Each number is 500 + 40 x the weight over its row's rms, rounded and kept within 0 to 999. Layers, rows and columns count from 0. Numbers have three digits each. The size before them is the row's rms in percent of the matrix's.

# q: layer 10 attention query, 448x224, rms 0.126, rows 57-105, columns 0-55
# k: layer 10 attention key, 448x224, rms 0.131, rows 57-104, columns 0-55
# v: layer 10 attention value, 448x224, rms 0.148, rows 0-63, columns 0-55
# o: layer 10 attention output (transposed), 448x224, rms 0.0637, rows 0-63, columns 0-55
q57 112:441466508522517445466524533491462481517568495511485487529527536479510499508507494488484543558557477517469447548489458498461473478552465549516553520503590577500524503453
k57 093:405494469492513529486478460502469528541529557499512461416449441522511516537450448425459470552533416529440554580583498535501503432522462547609590558457573561533455530452
q58 112:503552518535519484513409466430438460453466488545498469497438512488518468500500459475526550503537394509478419527502544476516568529469588550505460507585539543490518452529
k58 107:466474436458476476591412451471495472515526561522579524504523472508527461506491378467494420476499484482488566458466453574481545519485533521489469533476484522467514474494
q59 107:480488519476500391454548499542466458516524596529526528487478508542536488487531558501491468476444531512554568497519465550552459532459434447505515476427509454433467544518
k59 088:531532479539482466538500525426432520513491517527478550533531480545493543536518589543547529547505474520424444568575521496520522522462525510436512525466436574478497518452
q60 104:479530519445510436459512409437483485461553482519439516500530505441467506536506469541480582557541467563557503500504513573511536452562531582477517502501505513522426520531
k60 096:444491523519563520519469483445462438538557454488429534491470564463547462536498560480462491519516489470481468536457451466528448437483451569519506533509489502514473554504
q61 105:517530522513434543525474484469496579462501566451531488510521509534432427516522415511585386502462474602560545498497481498534582520509538502462461436454562575403498542509
k61 095:494505540466479491479507532469521534552537525525503511511490488537496572553534541509483507469406492514505468546481461510548484536463472490506462558539492473437503551511
q62 106:467503460446489467515421484514539467484436467490481464519488494606563455491493547497466526522564466409428602451508479566497508570537418432402555500406508480467520479453
k62 093:471525439453502520467503540470475547460523517508530504490448504516465542468524552477496535465472498546481504531526474430531550492499470481497556464429453520553510500594
q63 110:505523521566457543538539568539553534540460535552493428539468489500514540414546473524522533462532526498571493498492482468480457461493493446562454452532452456425487496572
k63 105:588552441565530525521587540472494602507462485548485520533614535476465491546429544505468460551525574532478457493502483495446449510533505486531527503498582468456510475549
v0 097:484488482508504498518600517550482459550466501539466499577475514499506477473474542537489491439522470436573518492508494507443433546485531473385519494525464451462509486548
o0 096:493532521510461393586352431482479513486510500503489473540535488457489437529505468508544441548479447521562487494522473527513519452520516560486491474513555508578430493588
v1 104:546417447475467456505530497519578524503502472459558502460554460479465505490550480484423478475461507464535509521535501521477512575436485539513521460533545500529434500530
o1 094:538549516566480515499413443511514489534559493484487451479419521539527498527522433477532502532486557502541440502531427499518542489492520477551465539539538514531489515503
v2 103:514518463515569575558510529512520479499489535552503467461451480512563478530529563435456427496538518560433523491486436487483524447476504506489534506485519567518468512348
o2 105:552521520524471425514552509502532515490528525508498445510534478447491517492511509512499506480472474508548520537469495567529433442477536478455497517518548508414555428537
v3 104:541481486563506526500490430441463538486548455552503477540503450554516485449431511511485474530457519564558526396482443463528562564463525514520491534498491516487505507538
o3 100:535534491427488468581500474507568515480497509491480514511500472425491481497484550528541520485533537466382512492472482471486461450530540537571445504528512506493585511433
v4 099:479432569513512487514501530565456512442463502489572496479480555505476496523560417448505544471495492507473455498446523474553483494502471460472481462564571522408441569465
o4 101:491520542525512572529467518481480428547540456472435512503426452512535539507459514494450490527471526424507525536551460522547468536513532577529534541413472509578516422521
v5 102:486556473494434487456573461533519436656488511513501454444554454479506517411563498509447520507548490491473508516516445544552422479487553481565503576490493492483418534472
o5 087:486419522532509473508525500506545558478487533477482519541550516487512492535506562498536486511496520615480460473464555437461543494568447493464540430536477534471532431496
v6 107:507467457530568508465534498506487547461448512520491543474499488504522497570473431488467455438539552564422517525507470523486435500550572544491530431593454518504489462502
o6 095:473519479488450438567542478474516444530505450507494528455485538459470467481485560496481523525500470467468517503444517473516540431465531465489496508463615502384481559486
v7 111:452422508585545466453477499497528526486525537482471513477485547473495511531498561524511445524429456516526548496537559496498496509504429527492424535489388495449503568517
o7 103:459513474526447490516546598501518493513480420533526494470533484489559455495466483542504593506489492550415504520456458490542499506482520485595453450520497530509490484561
v8 100:525515542570437551511463495527473479474560536484482513525483438401511457493533466544476540578517576528554481515511517550535539515506494525442527547502547488496560443554
o8 099:435507488497516452510509506475526463461482545512507437501494475571510486481469492436520419457495380507505545488478461547525479430531506441464488523487516482494461515457
v9 098:514446503499554531519495527501514557418495532471536512552526498416510514456589487500515485568544471541541496523549549486394480551509501498453516483508481467498422545487
o9 106:493503479503508556439463486477463367538560509510488450498472503536494484538518454493514545513435483465490506518516477485534509544434504475539490419443508469502505455493
v10 094:469476530499512530438520457534522548508509512486489503553539532540445522512449467558496544518496456472448497510532473459488548446627509470475515491451479486464472518517
o10 102:525535468484512540485479452459516506539443445462532523436538481418518465566432559508511496436532463483498428484492533473437490504516458504541473454438447527471521469541
v11 101:496475547508489476461492464482467462481565445492476502503562491436534442474532500512547482500495430480525508543542487524513480429561503538457515479470504461443471514427
o11 099:508497520488562560499531535525524462487516417494481464473500535609451506536505527427441514462460535501472512525520479491540453618451502492543466464553456497517474545548
v12 095:529500460481526509510516470479451496533442496454470538476536575517633512485603543485502490401591519501520439512439506485502442443519478525535522532516501465553444552514
o12 109:450509502466628536485435568529461466490494502561452491525519443490430556492494498537469491445410492476511471486489501483531568533458510508456506554486475547545517485447
v13 094:553483500452457488466545549491462392540469505531511432490500479491490479519489522463470502540426388483483473541481512528525519493564533398463533482548398500474478537445
o13 109:496482525512499479514505451443534523498548495486521491527514481460521474442532547558492436512585516447497518448499517508463455542475462532542436425502529475626510483547
v14 103:500478535516485537460455497524500524476474489435540522454484527559438461574572515502496477449555442563535489539534498474409521497513458484467530479520459462513471494480
o14 095:496524534487442490458512494463557445413497464508557505508467497527545548500447568489505497471416510499527504505444551460411462476524461490518390484502549487472532561540
v15 096:469587496420502538519558519501488529517479513489457510531521510458521471518552431443503498525533492517537503477468499542552508520521524549558482545492461470460534502491
o15 097:554470494589516510537470481578571441520478526470471480541521487536478480500504514513508470480463494454464385461544503493472496485504488507451473444538497559521495510519
v16 126:505470531452484509555580471457491513465451509452504542549475505481538443428495466510481464461610497442424468515523532525518493427478537462476474450557484480520480512431
o16 086:443515442490551535523460468552476502509542504556464510501400476551508533534433505456553505524429528473570495517439434496488468490521441537499446520521501513469480479514
v17 096:527498491534437469507541451560473469551490460595592488454526445469501529422492529575496460503493516509441510465544547500430508532516539499525516545481467533455519533432
o17 100:472509523498485545517484494480528491488508535478444470551478493480460554566490510530454497545518533472506460504466514476558485502486479523451537457492544556539471512529
v18 112:490542497594516447502512443461486472519474526487478444559512536513521501440473486516478508477447459460506476511453547564520463482469473495497531547489515443493532544520
o18 105:466517511445503504583514515553526524523500494490477482432523491489456461474518506468487510536507565531463458555532412401551538462495502568464505464476420545533463481533
v19 102:495541524477501463559508541471524461497548466497464492531465538441469527494460578511489472492523547501520485460492516485546459503590526463487438449453491486467525496448
o19 096:484472503463519401445536423527506532543503519437473548549521535491502490432518476537484511512486409527532554563532562548511490490486482517554520505550464490535538464481
v20 107:471427514577455443473478522533499503463548524444545536562515468490473507521493522507529634485493541525515455472459536485516540547518489460485491540615562503479483500515
o20 107:467517518483523514480504524510509449506476532506479494422391442484493536469498510460453424523479426478522555573504529512544424521482489496451549491436471507527478545543
v21 098:486508483537506460483567544517502451455503440473455544465505479513556494435555502492479528539532506518501526578504578476523487519443429543534538606544565547503571566496
o21 108:493469484469510522490493507574485524502503614488538384491549555497474466448469470489512461516515448577540476497574476496511441507431506568528535429545497535541503462537
v22 096:487565471501485521548445507517469514531413486482505501450540414530514454523469480463499482479437529556519523569505489476474491441422533556534437505571489520479503461536
o22 096:488480499565504543440479492523505484474471562520570500470528541471458501533523601484526604540505473490515480439509502506421521558457497470484510500516528483448524509449
v23 099:514458486485557508464560453521484540458455508556564520426497472545540439535465499488527498548515495536566539510448487482467491593400534428539465550509482536535490469528
o23 094:531531523495396498596408516506488579491545468464487509500547557451477535489477430507519548520501471511501532469502497525492480450507501510486518473497498524471479495546
v24 099:477538511515531460498449490558525448488448540456591478549502454535453471433534528549445526465481598493498468513549549463560543518532473512503502458432442476493473499465
o24 112:478494493429493440479530515401456527481493489519495466421490490467449480510553494469594478487537441546471588502413495486429502460561581439499473460494520426526519496509
v25 108:470461505481472458479470507468587493499490507446537521454466550481429455544465477481530508453472512518452550559521479500470595560482485578467518533476529433499569535482
o25 095:491440472592506426560561495565468472538511496485499458472521525482576553517541541529511551499464530521545579460497530516436409467484456499583486480492576478439460514502
v26 097:547434519509577514476475442505574452564541508489561442519509524516483507498535566524540500507582439429524538523511459493500438499450466476563493453479461585465490551558
o26 105:501530466408458520485514469528569537497469500547473538440516497525505505498514452490461478480470586457384513412494494462502505560528474501527536508472540485466555550439
v27 098:465491475493497525497470519418474561434472537571562433519485503534429478487522508520506413426513498462538492519562493493514485467494509542585484510523563529480499596437
o27 095:562518516530474468472522483522523519538482452489489542505445554475501488494447581463477496557491509468510511511504456474500466455523519482553521553496538522470531473497
v28 099:605491485524452507521594452461465429511467524532521579480491528495486459491536556449508600442415547509472539543558484538550427541467436432486475515473505502500542527524
o28 107:352462542466527461494479569572550417527540532531490452538464500526409500491533519591464470533527476566500498542521510485532484482489472568529516436569541496490507468505
v29 123:511519465530481436494593464551542389598497535457544507520507488462536533479461453486541423543520562482556517528507547467544518518513492512491553504402519507497564504590
o29 101:465534482497545505493475519494453612460488513567387448449499451520412460501558504554466520491428477529475462425500449541518523476524494532501471499506418491532446487546
v30 101:501460479548470501463573502482492475528464476511473525520503492458489522584471508439541569566529505524498523434474482483485500494492468522518475486479521532554483499496
o30 116:539507497570561510568493459524490511526555608521491536470492492524497484510529511524433510436446480563469503566491472453515517512461492473497528533453467460576500508497
v31 095:496501457510491417418477428476520557529455515500479495502536558541517564492553523535469535512562553489507512505473601448578480471469548514555500508553479469529563509436
o31 099:518514505479535545519478480501515505550509459480532537485452549536528490553490515475540454509491420607456506392519515458529521534548492503429537550410544507467464533515
v32 094:519546548500529456581436544482535464524546465407506462433560494423435544493494521512524510439490535560443526475440466464517449480493456468518537495562493434488513451452
o32 097:466479496487457486487539484571454433508482498532466444577437485542502475466480484522464439507515545495579543538525579528475543486520505574525449478456497511511472516483
v33 102:482434493536423502462511491490570501500516567541527533458465475540517475493569542485522600444515495575534447495550461518504445499511513520478411478501472499518473500430
o33 105:467528479526600558492502439524481523526520458514495519532509548506482551498432500506489462490489544438427466548460512426510531542453454492582524568473567483464551498587
v34 102:456552469559518525533573486514452483502428450513484501520492516584536471505555541467509505481528499428470531516572490511497405472467515542531493470509514486559546547482
o34 094:501489535472466513477477530496408446581443502541565502485500515477478473435499476596520539530489481446526481540417581432471522454464499450588552479527510492468468432486
v35 114:515560495529478493480515484455541500485542529519534511505486455460551486523466496501519553566451500517506466522457467493505528535482507508522509488472490525532485518504
o35 091:442444494473491532526451504532460523545512441493469499494470504532538519525524522505464408510500473459505556507463462466494491495531497489541483548547501496483535533534
v36 114:427516539505488478511415427446515528541549539429499521507451501481461482502543518517450508433457512512463552469477456461555497507498490520489549495362455593545488496495
o36 098:466487512483471430505579545480469461469551418550483487538514548520514509521457394518522470509573512608553528576528528541414547472493493541492535421534457496470486500592
v37 098:518477496416460468480517458466482514506508521450517515573497490476447486521566529432510445558523497490439510449526382525484516486421514466455523565537541526490541526549
o37 099:494519536579558533434454603474518476426543549561482492376502473520486537495506462562462478424517487546467432519574552536479556523548469521517542471433492483518460493451
v38 100:479531539543433521386526497516515517496504433508458523487535440430489494530506488513480496534469474564541486470504534456470433518455497440467548448535528430544589585479
o38 093:538486496511515513584476555502552528485537529443500450539551525454496501488436475431529521502545469534474489518479469574533482498509518558585511500433493497560413435543
v39 110:416532505498560512534494552413429483576517512467502519459492461532512473475475537497424498513546464523500508518442582579530486507573568536462561506618493534473454441436
o39 094:531488490553507406486492513445485510474581500545516462533516504551544382528493442480533480571523519591463493506479509527532426497471501451497488508466426444569537508496
v40 089:506466518451495495529532546564523571565512451504503434514507515574544537519580540490526555479555502511455531548482508463503546478531523420464435457487453505489497485473
o40 097:462498501550494523560490473520508491484487500430545462517566472472531569482468498551521515510458514502449520427434564494454473515411382554528500459483486507551514528483
v41 099:504481507494479628547480548516547528441595469475540435511495514463561557492515551556481565478473474477453522515524559528496469455491548511495482501514474508571568490499
o41 103:559478470511460444453507510533423522496496539491462443552508570469521458441399512439560410554470495417543498492486516554447466530463528460510430476449482512507449527488
v42 098:478481490489512498470440468479494469621575497482486532533505496435493559482437524514567446510534482465477469518464552583500529472435453523537548560472499528445459510494
o42 103:542466549446479482478544516482560562417458480460477477475523468564514495538569507530467504539487518612510514429524473460522486480585502449479520497477569465557533511513
v43 099:485483533518452508549512468495456481554436485550533435506430528428477521503480403491501491546569581515492534495535510476542515524492544489498476534512474477532428459489
o43 097:485470421499453473511521553412500560449538575478555575417585480531566552507550530564514568486489452533419488493477520550478482473527445498535394450537502472422496503498
v44 099:486468451490566497491493538512521568518471543491474509520503464521567488490603415450543533454520509469499534441531496445508552574454504531464497514408511499546467555506
o44 096:537558555511522540529561534430427401458563553594495464466538481519451502497467535522516509522464535541509449577458539557419493480537503498532501491472452539468500498534
v45 101:466543515517459460536569501508538437564463503474570549446489494526538536508513437495537560560550517464519464441505463531508506478542435486501496493485538463453475436470
o45 105:519505460545441601508450527467464590475459589501438455526483478469476548495487504533523489477555499494436455519540467465495503555541608500475471480488509491547530545515
v46 107:504563409530477537479516507540519566499520492427467518501501404396499500492438481467495549590477502529535447474489507477528523591553435493503571478473491517477437494498
o46 095:530517485474510518519505552495488501541489440538442503566493527509498420468424507535490469518563531454527486531463519474542415472490516531586474527482495479497529480487
v47 109:510458494484510555496462442487476534493457489491471522458430506475413476559523485550467476494521457553447544571505455474447510482542498473468466459604470515420455476455
o47 106:463466526516440506455508498566549389537554435440538480569535524447555532570455473420502525582464531472493464596534489477454481575455467498471569539532499533512584495472
v48 107:487485523457480521491481550529455516470500478532493496525496437490478527498526525449530549527469529497509496515477467569466585465499489484446530530547557540525488506459
o48 088:486464556487496454449559491487534479430490538528489490457495438539525409474532494512519459451479522471512512482476545516514483493431544519520495437505418562509491468559
v49 108:496566517492532475454537515526481523480488459465427523445518546488512489444509450511516514532460567549531410437460587532517537500470491508536481472516548431419486449455
o49 103:491515504439469517503455484486561498532462477436522493534493479503513499548515560480515534470501438490453500511499486483473491544542523450470489507543402538590553515530
v50 103:411448461491540491458501544507614514520493465477488530474543451469520434562420436456534519520471517590464497468473469499511454514518461472516513496493500544496446555535
o50 102:479497532447504542533460449453464515502497509483530466464462535567473542476503476481441534536597426417462473571521519494538499571518589512495501478461526566509562509528
v51 109:475452514509512472469516530554570514449527533445463535466403529485526528490557511444516452499478558475578515467520468461522567499538452524534465487520426511448469509480
o51 108:501446456496467469529480521466456536505586369497517498513564496505510427448442509537486567516490493513500471528466556521486459552471493495490495474484549496597474484532
v52 119:469451437511439521537512435535532470533515471580502523527532476504542529535498406482542493506445433561530480496539510505545498541552464537484490514467517479520546489594
o52 086:573524384488518480430458506479512454456509593473483449485443508477498408471484472480513533520580457444528425446553493458476532469491487457408489492495483471515442512423
v53 117:495553507540464522475510517452491516511467531553472531573473508539507492480498475513493567537485525502518508516499479512555470472515508545580443434539481435529515502500
o53 092:537505531502546429486508491482464477491441512485517456421557473572513445498487580449538540468527495514524505453489497511461498481516501506412429498508503542435510518476
v54 095:443487515513490487565476508491460514524441577512518499423503576517468528568509593448480466471585475475529554460520547508528455508524489526496558484500469447450508443556
o54 106:464509406476479528489504481447498478492541449488439496465496434476452470474492450537534435564456461525522405533508490441513526503464524468508491498489541517536487511434
v55 098:420496532547533484425453555560452483493492495477512503455482473495450463460539456472565474530529504514495565491490508406478519524461552527499571495510528440474437573456
o55 095:486478500510474507441493452412481511496455459490490579498472536506596426551511535515475484448476486507486434508423556520554490571512514474491471486476518495486515418469
v56 095:527490496506524583505470485490520494469510510499484505445437444482441483404568469502475501535477527482474551462478504459495457587462473435440480510552538494497512358410
o56 091:493545477513494468407505496546443498475476506467503459532497587458558515599486457477487527498515465523598542501487516530512453457523534547554530470514517510463441573555
v57 106:499537510437508483511572496433494480541503520453521485510493529487540531450454546491485578401452544470547488474511551518557548443463433496472506485502504484449549514528
o57 102:497438618569471434547515498594507490462480553443452485513491486530455467515451443506539456526480497533480493455547478550480456504522486569510467540534470508554453505571
v58 099:480511425482492474446470498512508483520518455403508469533557526523452432482549422497540497486536519421602467422459536487485487444506508549440485505491503382534514504528
o58 105:493504556512545522500427575448472524543451524563553617535484499546551520543522525443479531464513552567463419549527459493483544547504547406445460513457450537522492487497
v59 092:461597489483445416536485481444502451429525533499448564456522499482482462519443468472452497492511406465541510511464482481537454514538489444482494491515521542468485504466
o59 107:522463517485525543517477523529494511523483443553515502523440460517520540540501462487430434513525495547524472491557522467576504491464545557520529498496501485511516505602
v60 107:537506506478395495549484497495527500552482495519465561506449481491488486501511511555429548504478492505543560492432495556463474498510450471480455506476491443548513442493
o60 111:492453522490457428558487486518507512485543489494531494534591532514523548558486515444560485478453515634499516500472540473518556528503471562512481486511507550567523444459
v61 101:526509512445577530555548535443434495463437484491525468432589420541401399477503590524502515488573532491463541514444521503555511513442477505544445428548478529526528469502
o61 109:514507537526518498456520502531513481479507519452517512524468548424462555461490483492499569537463536514539594452528426463525486467510611451519512558525487434487491474484
v62 092:488379573521518573504493443466499470425423506527466515535450450471497465568544515496473521478530513558510473491494531501449572455473465510488506530458424517471494473545
o62 106:513508470508470447445493522465552477474560491511529491397540525547493497519495508519565473495457524488520544470510517528574497441562493475430432509490541466511466476486
v63 101:519573475475482459541453452464436547519481518440509473538475488513583440470475540471474523473491474519508469485513449492481455533611485454506508586462506460541475533525
o63 104:410453509519497513425541514487501431509477556494492518435445471477442490518464456526475456528458455535405586555498497472482489532478531438502568484498572507476478477474
q64 075:536506458491511547499464557446506425489548480521475478455587525500602457460546456435560522451472490546521477439450500504498559502557548474502487443534470503485500464545
k64 059:528529511468482544531533456515535445472530510490534513467513459486487503528445458531448414476521527467414516520526529514476422439519537577489516503509542479481515525562
q65 102:476501490544429516473523492481504478524533496489450593468493500512509554510514575600484497523535498538491510556518487485472482475477450477457472439460509523457507504517
k65 072:436492505535475453477575503504522483498494494564507561492464496529472497428471553525476517564509421481535467520515503475527506535422409414570522513592507551482476537491
q66 111:560543501486553553494474492492511517445452432503482499476461519436501492539499543489503437526484610561531465449550471630538463475540496449499532546558439586531492458508
k66 098:537529516470534505558471513499494487531516545444591469513516507495482553571525430410491486469510482475459533478527478568506494472559589571476539510443535464474485498508
q67 109:500453526454532505479370523452482528446434461576468501493503517480477423479508462495501476491530513499497506496503491548522485509535487532586571510554507445566521465508
k67 070:476570511489501497482501443454496502545543591486509459535509531518486496558509505511535453499485524516466523496555516531495584473540483469410431473477612512478454499534
q68 075:524508536472541575502480508525448526523432432486482476468533506466528502528536493519503475498519557582464497456506502609528522517572444473527516582565489552519505468519
k68 079:458467441470540489489509492446460505536498591496405467485483476434461548569503539437498586518452507485442486480544494439433560453525440458517539509401519553501493478489
q69 077:576478497520583558558501512548537549517497512466532489541576549577451521485414473501535540448508493541495424479435443454471531476501498452489501489541596514431563519498
k69 133:520499463507540462515551498529528587547467526464452500513540515505484530513501549490495553514447489523509549478492459438463533496469434424497494554487516535497509473428
q70 103:523515553527502497525528423494542486560535483483546589514475492548505464510539526539456483447520491491539549515433492579486581549541518465448439478532471520464534545594
k70 102:506496536577527532551471497507517565503466508471506564476460530514469447462515525568486515449535557477566534498432521562528493498443537432525495484514498510481522490538
q71 108:475431470534527548522482410476493480459520428448488500505507452524511516510588469493448463492478478527545507581498500494522444518487573489448505518494461523450525547536
k71 109:445510500546578526470526512467532510473546456427502540496459470542503493542523486486458526476532506514590538568462448581475468531491513479432497519445428548513474536524
q72 076:455485527521426558478514481510504401495479471497506545510461569475472539470503528484497385461515472530547498510566442540467564529466492446438440533482504544452475544461
k72 071:519551483493445532512477503483452480527460468533479545427513471466457524591503459544448479496566541470438483485544547550461545433477486549471534451401560518561563476595
q73 105:506495455482520523472453514505512531482441486532510486473496527457451455526506541481544467522528509516493536522519531564568471430548455536538542537576512548548496447458
k73 067:567476535475549523552548517496470508492455477430583460526546500522515575503514441461505460513479551510512543450439449453564435575602599554437428552470453494500486546512
q74 106:471469470458546489485519530513491453527480553505576462570504499502462468484546444416536458481491496464470459441507528491476537543483584563504482572489502517535495496452
k74 066:411502426502488523485470493486550537482548459509416529463490479489497485463426508447532613495479477488565518541560488545490545498457559472474549449496463538501545514523
q75 106:471499523473451551556529524505514456604490478471521495545521523535489554507478460524506501467515429513482518511478558435476545525476530523454485525491589443514463505476
k75 100:453473462524473439498504533501449589468515441568464532513523518507519455452446535583491592562504474491515498549481489462496483489426445441535463498531487545503476503523
q76 112:533500506465486529528565539582564482540520526455538508489546507575483599552474468490569509486505440519503517490443502460470537509518485430427492565517619505492545558490
k76 101:480469494524478509506481540531487548471479500512465454517457522508567503535467537526470592543515448476499445464526485435490493502474429469539451485553473511539472502521
q77 121:537506515506489541495531515519502462529430534432543512487501554543513573529531510497528502543489462465497496451475512424452451541494483468455533531529587425417482545447
k77 091:493507484495530517466474479499483538496566465477507449509470549482480541578464525458497586466551475501489498484521429477541442482500420538564500466441514499532494501487
q78 102:465518514504449472522532499529496478527488618461458487508563519523519512565587562483522478484420447557505517518505479572432506489484476431431428493525501505465510488474
k78 103:464490515437491479519473457552448556477484475425545518491541479552512570500579544433574541437452514444513530509417525522468543512532480515420453508549441564460518508487
q79 106:481544531427491493493502482451479491583449489527534475521510515499504434457417490404549425510479500467493426486518511422500471500559490508575601540479567503486551482433
k79 098:467485423487427423493475462538501517483512488560416509491554556474444505521481518431552478549506453555453491458503548457519470468564420516492538490515534467519486420468
q80 106:470529501494513439531492521527523504439540441455520431508532484611561473476536489472485578524514504513559511479479427503491499496441527439435516594561507520518492520418
k80 098:406489424471540445507494475466518521476481451510449447537478461535580418526593512416445558484553540559496526576485495544536484482595471472494520554510456546551565509398
q81 094:615507567539521460456548502501483492486491506551477577488462518525505529477501419587518476493463511541453519461488488473609474572481558508446443541513515455498487579538
k81 099:553477529531458512480526537509520472538457515599485564512494507544503489442479512589506540490578528545497429454487477543573553548462622521440524516540534489466496527578
q82 101:429527515468561482545440414435454450485502430546500533604508558523506434482585457520459488461555488490544520509509530483522522558596436480514519523588562517528496440495
k82 092:491477520521521456518486460526559525447493454534571480556489537473507556520537518530502533492470566505536513422477498540501564493508404452486475521474471548488512454466
q83 099:494512523477501540525562434515540531556554509533435566525476501493466561534499510555562525438445529570551521511459489544453572503576458450490481481611515534515561500559
k83 114:393520523439449552482507408533471520551564450440466464544519500460443547521478520488516486470484495525539455512477445481432534481478514506506490441577502469553550500598
q84 113:433480470530494475468456497444479448396549525414492498527481473544498503453442453417515474470516495568464500523487505485524485539532492551454419458466482547440502463541
k84 122:477502532494531468472503531501486460443566513516502502477435479516497502435547447510510476497465554471473605433544479506522519524448549586478453502504449530515468424517
q85 097:565563478535545477486513485520476522438486532470536500527467477522527475503452505543467536533480498484446494477539549541429447429493460505442504443503436533492470493513
k85 090:521515562543591431536504486460561505503590470543549505509463482524445569493471457492511561508533472514488412515490461501529468514533525496483437429484530527475498550516
q86 102:544403585514498515487495510498507556564554585462569492498541510473432520512519550442526498520489508546449552537522505531533459526470482450498478511456529480488544518533
k86 097:540451505456541527489497487506500475521517600447459542480496472538451503464526482516582493496459486583521501458520480543463495509479497555418481451536493480519546548504
q87 093:513526484501451542446568407502513523482529455441547492552474547489441477537497456476533490494439548487554525448447506585458447514528493529471467468478480491536484502540
k87 093:457496490518512529510457520475536489482536431434571513541463446472450541439543514500448481497496404521510556523464552481434428561546506508487463381496463492510507484518
q88 104:541552507543509497427562465487535510476569428551487493443487472531474532492497509449478537503525570482557518564494508521470547538560508532471558494506460562534499553530
k88 101:463511503537548524549460486569476506426514469473506524475469470550528420497486512425489473468532618499554478566521459482570496470456475461483505546475486504558558626549
q89 104:548487492513606526455468478456411511409499517485559530470502515514471539513544419433471477484499532530523528507553559495528498507543549569521467488521479518520512462495
k89 105:485432462518541565439427533521517490473506524415557483579471455525504450590509476541439453549480541509526501466487547498488402495520490504491380438530487527587473474485
q90 095:470505466500440413488483474487496516579596546554471444526462545402427506490514503553487576508512491520401510570540581483444484425465442555521416442475585483513477447499
k90 098:557539496441477446477447497479512505515516523409511497495564478489505485529531480452519434470445473461445529529531547517534535487539449512513470467520532516539517457489
q91 094:555551529500451517496544475462458479559561555566508515535531514488483515470500520466569452496470447564450456569544540439521485541492499601475473474502528488521457484504
k91 105:526506531527438416471544462427478490560469556484500505511585579485483519431556551471497436535464477585449445460581566514451444471458491558536410486464551454558501463469
q92 093:483449483482439510511512501481555482519537476484507497448492515479523547496571437514556503463470452538464444420425433464454515444484504501438486527558539539484513511533
k92 095:516536500502484512450534483512459511592498502571440540516569452477529491431581517531500475481474488556534501488600563564458540466471538522504567519532551495466537468531
q93 087:448489460445533526489483599426518474516550532507474540511583474536486527446455557495453464415538369445465552538491556448520495453502460464501540442507524468502509514562
k93 095:547439525459498503573512482471506500486493504442489493489548567473521537454499533579509473512506579536468549533485509511466435462472483534547452529551541473507519500433
q94 093:551524542544499501509469562520503459471436526498527478487546491535558503454449559523466447507459516431563430484443498487526503555479534492505511522482449468541438500580
k94 090:502507513509518519525489583480516398458516438560573506490504481520474446443483414521446526489580498518508427523487526491466483483582582462423469517408492490417530597510
q95 113:490552461504530572401448459497459460468494476523529501499501503500561508597589519471477433494432467482542502507505508570472428488557454473402449494495422554508485492481
k95 106:463467446426481518510457459559468496435461511425561448581517486460486512542560534500404469471449508439611533457487502559490492483504529489397442462535472514546545522505
q96 108:422530556443512463455503466514512444435499459565492517501472488487468468463489454505494459525454521460513491519532483497485492506483570492403547528555482538501489517489
k96 096:489565491478522496428473500599542464505474446524453551473469482543495423448538515473467554517501547441510507469470466519534520499498608481442457507474458560532492530433
q97 104:470561515537497529500516505501547486473542483479494540527476582581517445536500552532504485495544592511450599551521456506484511526510422489536535460428524469507480500542
k97 102:502525449517530505544493483482560557445496505474472465489497500482474535518482495513469547472550561471480598486496487488488473494447416545542531468460501551466520538566
q98 100:567523490537495528540416440577588521517508483515470486494468514555521428514538506518466540453553487504464541555473451532489527516510502433447474517479533544522555569495
k98 099:517486514534513493557435486484569533540538421531518534517454546518540441538523539520460479501529465497528510578481556512504583477504496444476511525466552518505514529424
q99 095:473466479499494562412506554430468455429484509405429529506535480541502544541509512498520505462534501527549451582524452523495530485489482472544448472546414510512462429506
k99 087:446493430470512533448518549511492490469488529502509536518562516433528565562487488535460506557449506551548434455547513527477463489442468379595513539536506477536522505504
q100 104:508469536531455478580426533493514470456390484548526483467447437483526433469516427535414488585563524386509476489566492506545476514464559498503482577499471479467444518481
k100 101:507490433547502515484453587511538477482455525530478444527486467446585472494466479564438540509507520487479497411530501476575515543509467476456526445405463454478494522470
q101 104:476540496519388469433563549517479523510466480443500535529496507480521528490550516442536441531465542524554507563480485484506460464444411494529513506452471480513480496515
k101 102:459473500484437504500469568504520543399444477458497495510493504476451462529495573471533492576445539442489479528450514443464387540507443454595530476478553430515485521501
q102 102:507546545489460478461498504524450489482520546424461504490492462572513492514487452446497536488467540506448534483528426516497460507513460516475441495495494514527459477531
k102 089:463525463476531508486455536472529460490554528451462498512437435575490570480542514507484546473519464471532544520548513501486507426462510504522432475458471445514545478567
q103 100:555518500481580462509508451554534529494541485464492565468560571523437500539492504431424556524484564534443516489450502412561545451476532441485535523510525484580501547509
k103 094:552516485512573530541497515485572454518505483564561553506558520500515490519538452502532448497566504515520553475470432468480524489562521457438489584544508520494481545506
q104 090:479472495490462553509421482475506462505523404521596523535437490537484460480498462431587472459482425411537522460473603529476498517556535547536497553478465485472571572477
k104 100:447488561527551487488419516598522509525509502518536512501463497540415442425537554501546421478525498456536491541467538559470543526533468456465445508524429540464555522484
q105 097:535514511549455515535429515520518510516515422590501526485448488436473494482499515504417445470554470428567437493492532486433456513492517396535510460548583430511458524486